config = dict(
    num_hidden_layers=10,
    hidden_size=96,
    num_attention_heads=3,
    num_key_value_heads=3,
    head_dim=32,
    intermediate_size=384,
    vocab_size=8192,
    hidden_act='squared_relu',
    norm='rmsnorm',
    norm_place='pre',
    norm_eps=1e-05,
    positions='rope',
    rope_theta=1020.0,
    rope_fraction=0.5,
    qk_norm=True,
    attn_scale=0.192,
    bias='none',
    tie_word_embeddings=False,
    parallel_block=False,
    extras=['some layers without attention', 'local attention windows', 'gated attention', 'value embeddings', 'hashed n-gram embeddings', 'a smear gate', 'an embedding shortcut', 'skips across layers', 'capped logits'],
    init='normal',
    init_std_qkv=0.0184,
    init_std_o=0.0184,
    init_std_up=0.0184,
    init_std_down=0.0,
    optimizer='adamw',
    learning_rate=0.00416,
    beta1=0.9,
    beta2=0.99,
    weight_decay=0.074,
    lr_head=0.0109,
    warmup_steps=385,
    schedule='wsd',
    decay_fraction=0.732,
    decay_shape='sqrt',
    final_lr_fraction=0.1,
    batch_tokens=32768,
    max_seq_len=1024,
    doc_mask=True,
    train_tokens=128700000,
    max_steps=3928,
    dataset='wikipedia_en',
)
Each number is 128 + 32 x the weight over its row's rms, rounded and kept within 0 to 255. Layers, rows and columns count from 0. Numbers have three digits each. The size before them is the row's rms in percent of the matrix's.

# k: layer 5 attention key, 96x96, rms 0.126, rows 38-74, columns 0-95
# q: layer 5 attention query, 96x96, rms 0.129, rows 39-75, columns 0-95
# v: layer 5 attention value, 96x96, rms 0.121, rows 32-63, columns 0-95
# o: layer 5 attention output (transposed), 96x96, rms 0.135, rows 32-63, columns 0-95
k38 072:133139177126142090126096183146134121151147158084129073122199108156099138118093050174099132094106112057064148141192100166139121123067135133155089103187136130142122219164141121107157135156097103161117095149133123152156112111107147113145109151144082182169115179123111156126121166169114153086
q39 153:098098073166065081081147098089084109120064121155084121098137102072104158155159143112108151162126147116151129185131153148095155218173167076151094102094152112135159121127119105150091155127090118114160162145095121130167094164154082139117165147099166103114176152168091131136195103161109156146
k39 139:057116086149112111098157117090093140108068141131088186124098115095088117198173186098123133182156125156187118096087157126120156142169120118152133145089133094123160087101056137188124153122120105123181166142132133084112134141181037154105132136140147095074160115112129150095165101125124108150
q40 051:216138106142126143140108186172153110132137097162101052200130118103125138130141118086116121128133134164130050159137107164074177168132144168129142103095142104107193085131107091176087091165173059127160110157095097114134117151173131082139133134068101081171146118169133129121140096122141160132
k40 066:153169109173148099155121101141109096154168122152131165125057095156137147164129155169138092144160113175109151088095140151143162049101072161123186180105093138087109058096130148216119078135163083096101124115128123125139159157128135175169095118098171148146136087093192119139106114145159130129
q41 193:183191195094173169183111168196171159133186133087165112160116139178152119087092101136143098084117118134101124085155107121137095072094100168106151148160099158128095144118139147102162091129168140158091087106168123140083167092115186111149101118162070142148096103096165120135086142115148120100
k41 182:172139181100159126158094141154161149108181124092181111122135132175159145075087087162136125073111110100092164151174081124107092104084099156116122134176104162113100149158179140093158099130130154145086053114152128181137142108094223142169116103119107181176088116122151116174091153117146133110
q42 068:146161081082108099130165148158114132143168089093084131072108064122116108113139098100077109126178138108146074167128118145146143144098123008090121142142170101180068155122105118097098180134136127143083101160121161154112131117097118051129150144124051094150111116163108145150125153167151112141
k42 112:086150162111100118157141066136113118159116145186114114068102113122096119123195135106102140146132184090132132160102117091112147162165137090173095093121099091133122123110085105116137126105027148090195110169109107156130114134159116119132176150082092108103077123124037178146165122143172125073
q43 081:029079086114135105128217130134097120150133135157133120136132150109128158140112157079096156146153167093176172090114184104156138120124123116144137139119131129147135105124094121137096178091131143151159158118081119126054112136208093150089196102142165084075141137116065136151126130106088113193
k43 083:085074138088141161173149172131154172035118143090158164125151137129111128102158200133121165121147113181117150091134145124184125138141187154119174104071131080106159086098114161140098152143110119164139131095133080156129160136161128105099131172158102056132091079112094081075156097103166134148
q44 066:109195224129173150124122050137157123168120110110117173112085119121140112121151138137157152080089155146129177170164143122073028122160105116099146151177132175109057152167130185068152154092109171134143176127138117139123138091102142113129078146178118130126126114144146086109122131132124131101
k44 082:198086093126118136118144155094185155139144124161095125150177125062122128086095138119147175147098132149092088128092134124125099180132179102100092091114184176132091164149188091068102154141150111148102153144098140171127098086107093066120167114184129113160172169189111109086118122095085148142
q45 069:151162198082174177112161053177154120134146096102135199092100154150160100112110145138187185079089145126183112126174154090136086110148083121079132161153088151114110140141131178068186172122128165130112158080135144144115146102122130121133125145164135113057159141118134111120109121117079166149
k45 083:142104112113085133111140096093135095147105091174095061092152151067100121085135141135145178127106143109129105177109161141129099210155154094121049101135154116129146137144208076075097163106095113130174154120081128136136067121112148092122176130149139133125182168198071116118145106108099149136
q46 083:126126111163147137117182091188131136105115098084172120157118177129100153140117161134201145084082101156193126136178193136095129160121153164067156190082158164097153128126147121131165170123138106173127178058125106110118142075134126160087073122156131111123150128138134092145126083107067137184
k46 082:132090083102106147088183146071134120130125101114180120132144157132181073085127153123186144126180112125183103095102121118147067164212112177116151182094131092104159203123170137125057097149132128119131142117144131143156150145112151119139173127081120111073121093152138102079133131047113139119
q47 067:122094072182079077125096192079095141120088156126144073153162104096083166163139114127084091152135120132075155132116094165087185161120174135187134099083181098128159117127123073171064101126133078124137100171118105125151106166134127125113117129089110142201092099148106135150171123142161108109
k47 095:116141129139144113158121137138111154106143158086144191171082096179169112141112120140138080124153105133132149078121091122113142046100079162123174180134096153108123119119052151180155073151170133131086098128188139118109194119149099170154092106084153120116089080070202136125120153128167094122
q48 066:160121163204126120082071138105143128109123126084172138128111122166095094167169139114139125099112077188137086148141071168090141145162123147139169137082161069107185133119142077119136106170143064122130133117158111154183103139081123125095078189044140109143124122113200131114149110160103114156
k48 090:140163120163081117134184081091094119120148123146138143151101116137162086150097115140161127122167111104168087113060147131137129103137034160149110171188117135127121146101122079125156095127176147134154135153199162107132143133142127157154134115041182155115128092113201213098091180131120111137
q49 072:141150084129140142141093116134157150093116164191133074151104151118105128135110118150156140144097031139159097170123170121185121133099163135051173096064079184119213145142148147153178130146170118125106148132148165155171166094110123162109118131151122100162136130126113198180090108147097157145
k49 084:129143108088120151027146153117173118212088113171146113119125161126145150152120061125086104122123141167154102105148131090116091177106168111047154132114128160145188147144151153150102143128171167085142194158072172149191130174134132143085174142149117126081119172131157142147137100110133124133
q50 066:081155184142128069086068081106130141148170108161157103182114121158116115098101148065033112096138143137128199153098130162169085115125150111145150123108080124170096111173151140118126129146181120115139143211128042136087130115113126105121084134145117134143132086114100109097117178127144080128
k50 092:149147152084129108159188120095174224096114127155151171138171121088168108092138136113082142130132067195109096121129126084074153133123179154142113098117138166103113070137136081119149097155166163147117158147115122173145155086150100149098144120124149059164091128102167153057132122154113063127
q51 064:162168157105130148125221047187121136115104111125155143114088124104145111114161149098210149131097147137197130141165143128064079122129114144058132147140117191143081126111144145086151173075141125149113175026148136131153107107133128104113092134138096119100119112132137129114133077100099142149
k51 068:168070095093115137098150128111181114126105156132150100103133146108139169108162122117166182122121160171181132142064156131150119179116087117111110127047115150126111207176189112105073114137125104157114169166121115187082125120104136055136158157199110115159154116185096109136108104081118139128
q52 060:145128127177161123098103128123095117085118117106200108128103093117073111126116157080149117065148163180155135130158149153150126137120034156122182154170098141115104144082137111150077131175194110136106154133156124179152105137162095113112132148106160087136165156077175177109062132118071176162
k52 064:125193136131134161142171102106089141066123112112154172086053119171136102166152190162105156109135145146109112112144160064171099084151104129124140176157104122065130093057141145107222133147134197129200113130122128148116160165200161156149133161135131122131128134104124132135109098159114120118
q53 071:098125125058139085160163119132136144068133120151171138177136156185161150123133165081121147143167120137178124042078154110185115116052092140096158108094160144146156130111117119146136171112180136192119137083101050146075127106167138144118167115093124094120153101097136142155108127111168146184
k53 085:137105137036035123140200131096133149113155122152173148112140165156154132092190132123124118116178148143185175101133148152113147125157122173163098131055081162127181105092155159146107133127156162141143075122160090139083152155148159158112141154100083080148071134135133177116104163092142122119
q54 075:091058089164148105114138147106148126184137108129117066141161167130119154114046121204160126152110113097136135091182174089153127147071157183095127175130132180098166119150111134136139130129119140150117152086100113103121151133172119188138124089153192154075189176129103132120130118078075160149
k54 082:135085132114156171130133204104153143126131097047128108138159168119110140121068180163123120138119065142092147111240129156171101151107134163085165156104145057082195083113155146139102155144126118124145133064117109100140136135097115170116113117164120145110151144157110077103153084128095155144
q55 080:117175088085169140163135139087172159203164169162128166143111154147158104138126097107096173131128078122166114120093099107147108065107115108114196092116116108129177158134100167137163164151169111156137153119145210144125149138110090183064144106104174073163144111121172143073102105098093118161
k55 094:149085107096098133097146141160116121139164130196069075101085135097141156165108113170079128095137138147107106143084179144198132079102076106105146113136132178118182123122142136142087193173158117105131153139115142120165113163155139114047164130090156170126142131129134184064106159122105201099
q56 074:091149117159128112128117143171114171126114103142105072167138093065107111090135160108211061094093173153094188136166199133213104137137127142142110106143118149180098113118118139145100152065148124159097136101164157137106112100087143139133155096160110094168093144147082137166101123102092200126
k56 080:076147149093168166092113115128123155141132125102124140083116138127149126149184124110106132123095150147145111160123121065086104162145190091092135077137097169151103102133158125115185148192065138102134145100063107178134129133178146135118156102202130069116107096127083096169158063127170126049
q57 076:154071117146149123129163170142104123049110148076151138118154154166109150092124144163186124116151156136129055067146143103144180134088108200132082149124151101122170122062110080145118161100107137179105131044117129099095096120175131130120141143135149113063177147113133137120113109112089184176
k57 086:088149144095100141127145111131068094137155123090163100128104160199143082148123154115172111118160114080157171132157155175152139097146059147125160201134088082122117113070129162145119126097096123114145105089169101082061129194111177189158117123109135166075127107151109122189126169093159122110
q58 087:133077121145124099097117129114157161144115108080118091113143122090149206116127112117157116123075107088123155170183153132099127188055186100076131100092140156110130156178151133097098159116164173150079145093091044137181122090145148112122087130132097135183143152169091114153193088102147122136
k58 100:155057149121091106107108174055189177160117121108161122108113126123128129082117206196117109163121115117120145102141079107055125183104139173102111112083110114068132095149157090105116074136119214133139112134114103167132162107124095150127147120098120136121129182124131109155149070078157099137
q59 083:111158119137144146137106150162089105159162094136131137144132128142092054143103133144094119129117121145122140131133092143129143085227103129220109168169110079147108071114104133150136052138087044093154097186157182101110148163112120145152179131081153131080123101087146103102127161132077114123
k59 102:071172141157194146177108066178061100085137132108089173145121116126133120151139084085125175086138118099140128168106122127168130088127103116160111113216131113155114121138081141141178144152096056105138136127154147115136142134151160124167087122135155108139121021124122144085136153202127127129
q60 064:195178207049165179115160071158137111137146110092121196074100134144157106100127119158171198106113170117151086151174117102139105100146068118128101158178098134109098138134123152069182144117097170110129122142143175119121164107121136100156133140165115156059149139114142119099110149146103143102
k60 084:137128141132121117120111077134105048142104115154085038097139129088073118098131130128168157127082165072106114194124133147107127168139145086145052110142157110145113147147162068098120162081077090128171124138091136120126054141103154100137145101142128133127166179189062110148148112147088154125
q61 067:113129160074137087147152095110188167119189129188118147117141166167196136099137103093093096180093142065143133111081133120193105118070201110137097082100088104183162127210092130104143137098123164121098129152134088109080137127147128121126134126164127136151139071115112136137159099114145074154
k61 072:118070180076099095142133158093154180167095141205136088124171147094111140098125105134091127095131073165118105138114135162076196163114146162123116067094125112144148068164204070154066110150137103132091137154095098148144098132095123143080148141113152089180120125144124173094142120114149095107
q62 080:191164141097115114114091091097157107173146104118148122051116127159151104163148082167088137129102124096118105182129045154138126127144145067181128112132105080151093157178140124106135099169089108091119084219140158161179167164079109079145104168119131141155138105137149144123152131168117126074
k62 086:137156164166129106145075075118119087174101144192097079089082108104085112150115121148155133136100113071058144144124121147101151104140105112187105150175108080125092111174129066102168113122134104090176111191120173106182105145122113115134147139061178156130162155114115201107126140170111104109
q63 091:062101120195107137133097204117115162110135184153057162171132109135099103122102157119053071119168095118070125111100155109143122130133123130129153103120150174128177155102117113143108143169154130124156158076157138087077123128122097178098156122155114122131077176124109150108072170061159073124
k63 091:091145125106149137091136159190099170097156155109174135216154118166157158138096113113020058111157148141125082148135125080170120136145103106086173077163166140152169132075078167133129149152139161166069151091151103110103096106121095150109133107121105161115084088104138148134123116148138155096
v32 082:095113108131130161152166154073139143151134168126058190111109149173135095137136129125098084150124089105103143104132174117150129118144110182127118130120141123091120148140121119138141133227121184149137119211134171125081150138173103048143020133135120129134163152112108094089112075154165110092
o32 079:126176116115135197157152068142138118074160144190113179130109136081161087109100158138169090062131198139178108102079123122133119117127093143125109161153096147118182107135083163125128162107137164137125070116177208133120099062110179155137141108132154139104117093107161153093114162095158122170
v33 090:178143140067133077122155144132138180062126093118179106079169072135143110123154140134169105133134179093158069102102092130161163118080088120097106049129169098170131096130114160117094127135162112150114087100136062067122137141154132088092182125163133106149117126138174130140117088095129104200
o33 089:120069130179094055104165148183076125123105087098132136151091135138141142152152097100095116108091045180154128191130047128088133168134177099118159152062157151117134110101122086135109144149127120100127148129164096130132190154130188126100087095089110133100108139141090120126149147163119105061
v34 104:141168144145181115133152131172100081084139086101140084155186065128141148080098155150101159109093130086149103130109179120107147098146111115116116148107166129216160060144116082111157165137163053093111141104073108129161086142120130151098168139143113095138148171177176153069118129138124145182
o34 093:121086155147110121164054144172107056196156093118148110112147131195108195129143092131107075120130110142084167104127074132099132166139163156145147126119186116139063138121151047143105105125099156121094097130118100155146120156083147114132090136125110167192090125138097090159131122128190140069
v35 103:170146134130086131154119091190103077146141129094097148143135125125128118170102117120191186111196127104120083176113095167139152085141116057079162124136121123100186124117130141099146093142184071116089120068162153100167142162126123115192193165103134129098119169100162097125138065153087132100
o35 106:142148093123167105109139163135160185180161060094156101114120113109112145113135141141063176166090137135094123113092124072169120166105105091125147122096118122134090154107136124115109145079110128153138169083147035098101180091158044133136121121162071120135069105157111159145098164121194086124
v36 097:097066109169124196119096113117140123180126095112108141055122168128141201128136121120131100150144116112150103151176095094065136185139128160136117149093049132052167135163166154103105119122148181141150131164086169141115071113132144098136102107147147163110103074066074117117132112158086150151
o36 094:181175093074134137133129126076176165067083220162129123113131173092157107138154117105122188120133130134104151109093146150168095138122150117132126125155151196157101124110168143158118160146137137088070173144121168167140129123111180148108125191174172081109132123129116179159093105130145209104
v37 093:110123086158098142153143144062146175189124159153091166093095208124131122172152116122180128164133105101094152092105145126182151148128137175142143132131096129054116144137143150160116092202138186150131132179182168148090169136126106093180048140139137125104138138076074125134104099141141103105
o37 094:114179108085133187138127067135124156070157121161110193119087119123176056107077153118171179112160177147178115142094154108148101104137103094090145117152074184131183098151112185120116145075153114152139136100144143115130116062132130149104167107130161102120146111118176135088136133085140132205
v38 141:092138137197175145115087148144124072110134134096100102182127070142105136066068143134045137080092078182130189112125156123055105131148151145126163195126113143136120119139108089138137155135102075090151164166073142154111143124109122157093105133105102105132151121188135125111128205125163141123
o38 152:129113182145152181207101106133187038179158143146142094129163122143087141131120137180147070138162144099110142110154133152093149086120113204168116129171139049142122104125107078145143081144115147119110101156072181126138096182071092111141114166124164146119127166132150097115088120138102144132
v39 099:152150163141109106114092112183116064087131119094141070186104063101095178135120140121113165109134092182134130186171119147098110127111120074109112162119134137163117130147167117101143168031162107121147156063127064169164086077109166147114165128108101147139124124121129140162146190141080162133
o39 105:135093126134159076126110197086156168184069120128124076101183122104075161139168090153088124207115129106066134146145131160110156148114182142130082126113168057127097138101133098102091096142085118123110144172087073110155110201149112094117110160104109118149158147155098114120158123170119175117
v40 086:081123073131155196135133170083146129175123173156082185126125242151131060130131118130106127142146141129109135080090146095176128136162154161147156158152090120079126137112113119157130117225105133137124132190123197119089163148122107124174073138136147112092142115129105124105128091134155095108
o40 089:115208139102105210142123066149168132117195154131136189150094147155159091115087142108193133100159148138177140092131156104152104079132074137117154102158071178129167120135127184128175119108172161164124095093166178137119127073129101157132136112152149137147124132102182142103080129082143108155
v41 101:081112105157156184088113156084133126170116124139134122134137152119142126059077131147065135116086162146133137120069141072073097148181162146146184162153109111122129118125112082136136101197060115127133147197064168166097162112096109152141103167115147126116144097178141148120126182125181083163
o41 104:122120170108129201150093093138153048122157200105154154137131160152091132126104136145179114084145106114122148082175164112148108071124103183124158127155122134140157114138131162156165104109182147131109102084091208122145104145089109122128151130171168157128125201131144081136046068094127140115
v42 101:125098109127090149138113115070142179193118156193105172083101219131136135158168101130154110173142111103103162119139093126148136132127161161175135118133084113041128161131144141145114087155095189170155125190161161150101158123122121109180083116137144145121118111077061114156128089150106096080
o42 093:133206105084135172100181097092120168061117159149115156111104130107137063123106149100159224094149178131152117121117199121187094111153112084105138137153070168141172123148124201134162153095164100123154141123140142113119120088146137167118188114136146098101166093118155146117129123123098137182
v43 088:096101107153169183133106123079150119186118159176090173131127136132130091065073125140094122140074110140103151112132143098058071129177159170157127146143073140102130139130107107126139099160081132141141149227063236167123175134129105154148090150117111122106137148158130126132126148143138109109
o43 095:150156128096152232148130086095149096116159181095137138131122138102099105125093169147154164087184169117136141080131156112160120087148079159162139132174092109141120115150115178158205113122143144092105107111103246139117105133111149128169153142165185122112113122125137116143068109117118105181
v44 095:164123176140124097110113110161128061115127113122161085164144019110107121113092140146127159106099133133122107190155130170051107123139101059119084144157140111188125116154137071099165142093126103098146124094094104167170127119149132181115192154091091144145134186171176148159140170143109118137
o44 094:156052116123145112130083174070122085184107111094132055091158138093038192120112090178075148148081127114078149110158084118120171134103154122156117148141162053102092146144125098133134099097109132102101096148084104109145148191126104152156118127148082155141113148165107092157134131148143134103
v45 103:112128145154114092139124146060140109120116208140063157162078153155125086160126134146128106137132067119078176143140160183127101139162115148125128159136133153099097171125138127159136113189105141091161107189147168134079197116164102085138041176112115135169165142118105124126108151136140081055
o45 098:105158126101160179143161050109125108102162142164092124109141110092130090098071155179150135105114214130177135123119152133143179100117090133115118158151111088126198092170062157134156139093135134157135077111131178100130101079115112149124152103111137121091121121114174139078145163086136111227
v46 072:192168164119071059116183102131139135096123117163152066158135102080145137173147141124152152139147161109126144150068115192172130080096121091126161114129227111182114118144114121138165135088147113090127107091181035158139137094093152150127163154117149139156145174126162117144108163126127122135
o46 075:077075152161131107083081176146075124170106051109112098098127115168115147092123103124109117137069114143103124180158158134113159158151164130076133133094128089081141108121110094120075117101118083130173134138112010071127150123150123120102155096105081166113167134139123092117204115137121151131
v47 084:080071109142177242119091123098111104164142129129083159099140163123132155094104114132079083109155087149147129162147094069073122141172132176140133164105085134077136148139135117116131118122092132139137114199066204131096081129131132152115090093141154159091121087098082093119128101124133171140
o47 088:161199110121125155142159114097187146098125236152142145124116174108139138122147163114135119098151150130120138073124171140155081126126103178146120127156118141151119147122177157149178144187123179106105149159120201163112103097117165143136108201210183094107130128120111144146049119120146161135
v48 123:114115120143178118146135145102122187141107111104153155129145105139124176084110125110054126142044133083111188138131173074082143112129153179172123137126133113158120082147108138128109128161125151144130141169048148128144078156164116094110100124123089125147113046155088123101175124193200086082
o48 121:114120161140118170156110109143078058042137118140166119111155109141092130152144075145121101056185159130101096061129127157125085082147135113171097151175147148144095161144126120144100101146194125124122121111140223163147105139054150129127160120105141156149098142109188147134088134141083172110
v49 096:170136157092150149151155101167114102134148071121123110135188098107141184149147121132126126138181112079157093176136107100117167073127079128106081114097167101154171098163117142105145166118210116082107099131115080135167033161137148129105165099146143149143145132106130120106117063183105177188
o49 092:146136124175111099132096195129131140148120100125120114097114154146129189087158094098074108104088092155072141089104122160106079198150177112120124140120172153123077156112159058122083164150084129118110145161149054160130149101121189189113087148125109129135146092150092135156162142149178165068
v50 109:059089146166130135124142130062137081124136170122140126172088091132099115119089137125065099108091088164096154152147171163054082163159086149136119191130125122159073183136140079131149130158109182114160123168097179137084165133169120152092077169079121163153137108132115114161136172136158112097
o50 105:145118120101161164149108082082141089081139214153108117115152139082114140116086162186149092113127192113132113088145113119119174062075108172129090167181114092110163109159108135132160134137124156123109081140097211108120070112114131143146136135154147147105107170124183135083091158095098152196
v51 096:155160158120130083146143105136136107097122141117142140212147058121141092134067138155114150134098114102108130174090167177054109083129108104119122134145160104201118115141086132122194127131148106067111122147083106172162163137144113160113155175072110127163152180187182100085142167148159095101
o51 091:096047160162169183134088159117086079143158073082108066094148094141066165095078109183076100114088147121096140079144138105137167108118121141154113162137147047092113114149071067146108131103120121130151093110111130087128142139137130132161137109114103182091095127149164096140171161110153104128
v52 096:060100103182195169121110139108121132155134108136116105128153091117128149051058130141057114094066117158119166093122149062050118147153139176137171194109096118144115110132097132135124146130101129124147143199048168156104124143132123143082079123130134121130157101174118124114115160125167154143
o52 103:155121155140115175180092088127162039120160187135135137126130148139112145122122142140154077086190124114124122100146155141117109084140126190169122130183147124154118124132152104188138113168122135110107132136086231140133094153073165098147115166161215152120133158132149104126059092122096170149
v53 112:165129115072105161135134138181104124120147069122109106100163118104148164154139129136148119124211160118148060136090064133160172113101095100108153071128172090144178132122121173101096127106171102106088097068172086083128105125119152133142197134150182144115116147078149118111107069109085138188
o53 107:147127116160124071101156184163134184162117098100142139139114147143147177115159140080096108139069065148124129156110129106128102205148164115109149108039142181118115136080157091136105194150092140137142184136153040108100182131156152152109093134155080101126134122162072147138112121132163134096
v54 103:119107145122098156125102121162093045159137093138150100160136109093121170104081106141088162119183160141135141189098056128039121102137134070151174171147119098118142159108134088095160081092105085091142115150117129140131137126113125217176184140080163172137113110113140120134150188140129118153
o54 110:142117140110175132108143175080144104158114148099138064113142132138059198114138150153105139132094112124064132052154210120173113121086118153135123150099118127134115139133150101134167138085166151151142152116093072103110136139142040173156139147208097130106137162157119101139038101117120146135
v55 078:174151166109117048105130129143124168082119088126210059141122067106106174134151144111139166120098144127143100147138141140150132130100124083120105101141153133185111088128158142121126142036132137139139145025142041142170076118127159124109188151129091133142112111144138159161147175129108137134
o55 084:102061119136115058099106183135088127140071066103131099132160111122090135145149048132095126174130090108086139161176094153098138145134191095115121109110173103116109156133129098111070097138119079110114147139114060127172128189143138089106127115084094143165139153144091106141178120173082164083
v56 109:136117120146141068145152128061161187115115197150110150120112096141109085155146130146166105154080065100089163122175163139128113149120105176139080092102139146130084133158130159158132133144157212133129128171111136131095155170188115088075044109138057127163151155133092106152098108136143118082
o56 116:120114093143119148152147082106087103076140096158097133099116124098156082112075116152111149067156187146181117155110073132096161109134116102138104163191118097102158089159078145138116119146113086123128094145122193156158131112119205119124154104069170113078150100108176155098184186116105126193
v57 080:069101081161152144122091125125119144137110160120113202124081141146111106079106124136134097118061115197133163083170156096063085154154173173144134132128060165079092158111130124134128130125067148174143144185115216131106158090130105139125066104122098104115119112156097136106143180121128129093
o57 077:138131146091143174160163080098152127075138188156133139152148116098138064164121179152177131141200164086160129130128153135153142080110069144185101145171093123165137118147131176132161119142135166116124117135102246151126102131099117086163138153134197104119119128115135129138082102133125080189
v58 089:085122097151187186127103136107130135169129167143084192123133150134152103066079118144086102117109128146114162103100118066095101115180157169160163158126090131103135126102092116146138104196084074112138142220072203144104184149108084158138094142124132117106142113163139132108109140130186104119
o58 098:121156170139139225159134062149153086133185163107146160135111139148127119133113178137173130059161141130152129088136176117153100084136068171145152130176106135160139127141122161148204113150168151137141112107109225139108108125087105133154146127169181130083105144118148108124062112105136084153
v59 101:132121090117158131152145139091154221153118159174116205094121173147121085145179114124176092159103072107116127071161145090216155148114147192125103084104115143100131128125120158165091133146123176160108123147157157094133133149148123084106062081147102100117117118116089127112117044123125118104
o59 101:132185105130088131128167095162118161068150116132109186148101109140195048119119168075149149083179164134181107173106107137107101115186124083141127108163099173128149131137124171116128133167115118128154116144174197169125120076144201115122146108086185086138139094097122150124168169135131086145
v60 080:170137194129123072099127101137116094146143080101175098163186054110126139136098143133124156122089176089124136197141128179045127116117084082116088157140170105177122097144113129113134119151180086100139099108080097139144121167144133178113199179103118159164143146163192115140126142129157110119
o60 079:124064119167131124127073162114088057151102113094139060089127109115085220107124057152063130117084113158080123103122066120119160137111162126152159165144186090117104154168121083143117127103123109103130142101102081095144164158103084166147112139138077169107094162159162108148149149140126154125
v61 135:155160163131092074140140124108159102095123166133123129209115084140131079180071145149156157129147117107112101167105153207080107110127090093105149138150179109172109137138100148128206102156140123054103118156125106145133184137136097119122084165065117131163164193141150104089125143133154076094
o61 132:093066127134166159127117134141121098156170096094083084101141102124089128083073113196085110110078148152124140105124131107153184102089122136127117125124122032080161099144066076126090148064119112164151081097125107091121136077153100132151148094118119155077107118143173115118178151078160103156
v62 083:076125067155134153128135144103132161133124172136114158118094221158149083091123120116120118120105140133120160014084146097181115149145172170158178135142103139095115133103109083164140107193065119176118140182136185116099190110108098113144089127133139080104120120151115144110132125105166081115
o62 086:118160165106124179145153048169129117108175164140141193161108114174164056154113174132210130104173143111187119153141153101135123070133058148114138117148062161141159106129127179138171111115169155149144101092143187127112110117111090104130156102140169138150110123094161122118084105085118087137
v63 092:185150183083077120130117124145118121107142120101106132158158142147138139195148144133168148145230123114139064185121091166106174113103089095105121141131127121130168107137146218104130116122217103082107111101144080122139081164141140116149178164134150163133140131084127100111126063151085114108
o63 093:127148105164144089109127171122138177154117085110140089105115130108142149104125055125076155158055102155096156104101133125177113187107170088109154113073168124113115142122103068117103175115124107144112160109170019103148189123167128168113092136114084117098101097158150163126170184128151148110
q64 072:123099153123130144143127134156148139081096119068129104174145154081094136101101131158157140118113112158197195119101172143168111132113081156104142160114115130125158110118155131090190175107147114155109130113145148158058098136108110142081122104190173138158074125096190212056156078136099163094
k64 077:112072121133101095098111082122123119122158140142134096148103114105091166140094104153173107140122153112073193098132151127166110101095160226130129148049147098182186169144115128183104122126129068089118117131084088168120136113087093122066134126123152137199096122149103060142145164145128106095
q65 074:119051168142192125112102160119121138170116075096189129060077132136133119118157120154128114172112155064158155117099121079180102138077157135161101098078115108116086089127141094104096161090143117090161133081080102178168165171103146064143128065117152132092141108133093111160150113136157140148
k65 081:168130092084060101113173107086098069163160118155067096160139140109101134152076120109163143143159123160117133190112150149075132159139173147172125105101168109121129116130142127147069117126119057067153155133088083117173101093134115093092163106113112162201163147181148113152145193116103146146
q66 085:121103110138189144108142151128165173088099165102101128160162170116159132109124118134096143144102118081146113105156086056111148162155182154140085174145127111117164110185129133119195112123085147142050124174081175152096089117092132168110073114144177134148113135124123129101175181107145078209
k66 091:135128099096079107147111080100090077153152111182122133121138104094150119163136163149137150082144107149113152112142188172118104174170143117152098151093145141068170099121127120132087142089134086133105135096128059146186071123157099067184131071135113152166152129166075121060094142049129147120
q67 109:165102158131150160116085112130139084188159122121135120110150131117096130131178119143158142165085217106119102185087153084125140165088097125157115044065133076183100116131128122130104145091077146069154144168043078152124120110111168143122146101136143129125122104152068084154147084159136136128
k67 079:131105119156139055158216174091077161155113097084138102153126102150098061115159183154113132150077150147129198111121172123118092153101123103090136115106154106147112126136103160136131142144029150107088133110108097149138167136148120059098085139114136103095084158149111167163160160092133097165
q68 151:168190172139107133121217075126109117119130162150152118147120055124108155135132179074135134104088190142099054125147134176104156163160097079159155108069077133165130104122102065132127127165156116147146113108149103090120082099157119127110165173116121084104114101119140130103070100123085127180
k68 108:103114090092113143100146160141131152105101192130150148095126145150136133102104084055120133127172180153160072137129170126118168071144063118129135108150091097121115176081091143142133158168129099172145165157143182121049164095190103149087124184124126124090168088072164167115135156179132115143
q69 099:124063091120164143144107186167110138112164060144149113130144137100137122138076185161140127072196132152137133134137167134158067072119067166099126114185134124116166138112177150110117130122142082140128143108135133083132137099180169088185158053162099187173116136111152086122118152123090150089
k69 078:131181135172160166178110100122107128057181116116143156149096115144106111108111153114080071150095125122106147061118197117148157111079118129196147152127145122111131122163076104176146093091165135099124179131131081148129093161062167115169103112188152132167083141096169090121088124112145122184
q70 115:130122123146079169025106092115099136107123094155149171137134199151173089136137162122153187100084184117174106155151194102154104141176126085060130094137118128146123100152208151112189156135091122106186146135090129139105141063118167139115134134164162124112118133127113125137154119105085124155
k70 111:132135134168195186079121086112127165127126085115158104068156185139086168156106099094219092158103163150100150152156138141124146172099147169113139172157117121144093107151144181122155111139123160131157124168134185127104144160149190209093128150153172093135127122134140103138140103189084102095
q71 098:067136167102089142163105157151181111188217169120135229134092133125147142167143123111148065091131167117146164101120153155116112109127075162134105098144158141153167175106132143096156132099105081095106120125122089134081147074058128097146133121138145145155091079103142096145079092122132103155
k71 096:159155178126077122093118081140149109159152096093064104100172101150121130082105128153147141111099129088181120187113139173110126205131145074087077083112116131171097195183131092075161162125125126133151086104111124140101119129150142086114118159149179117161133081185142118176109067088118110131
q72 164:083097114172115051083141108062119122122045158155098143124146088081067114172153136093119152185146112113128144141127106114098154167156128109149087097087162105133141135115071137123092142144082135095142161164111135116156120188154049123098141156066175123082172152157095152119160117158123131168
k72 178:082154113142117156124131121114112165097126185167098188116074101130151153148125112068095111133167173159193057109088145136131166089164106078157152130129099105119129136095051091154125131163149120131183156182149166093074116163138094113126135178131129094119165108075164160057086143147148109118
q73 123:157167157136093158126132095153170097178113154180094094148085107075147121145155187058160146134112161150162062128142125125082164178165094095147147117042091152154139106125119102123110134171148120100166167127124121130138134134175079129062169172105154062104150116166127181141107104102099153146
k73 069:113146139165159200139131128156133143083183170152118130146104126134133155111150170122122122123154136167111152121122144128149149150146135150109205121053092127117136068106138125182161124133152083054048155129133108085130145130121165133124127128134170116133095045145146125106020136047162127112
q74 097:169165142059106150127131097141141144108165131072176114122113141157193132122083113179177126093074116101141138121195097135126083084078098138096118160185109142130123130136175149114166119122133142147105042050156132141134131105099203150168105102162092161161077127113147108177107153096127126127
k74 092:147054147097131068129114106110134093210071038117130128110161120098086138117127101146146127119093100063149100215126115146093138144115158121102069091146145091131117123147113112117098137123052120121139136159066118150113134176147117129123151136123123111134156204172093107155195139144086148119
q75 120:080096086133125097096124118144101123109078101192128146120077130112082109169167203092157166140127149134189120122083150152125164135196116078186109050147119109124144121119102144151115136101121122151133177130092156099157107157175095113145173162110155149104177162177097098141181102177075100115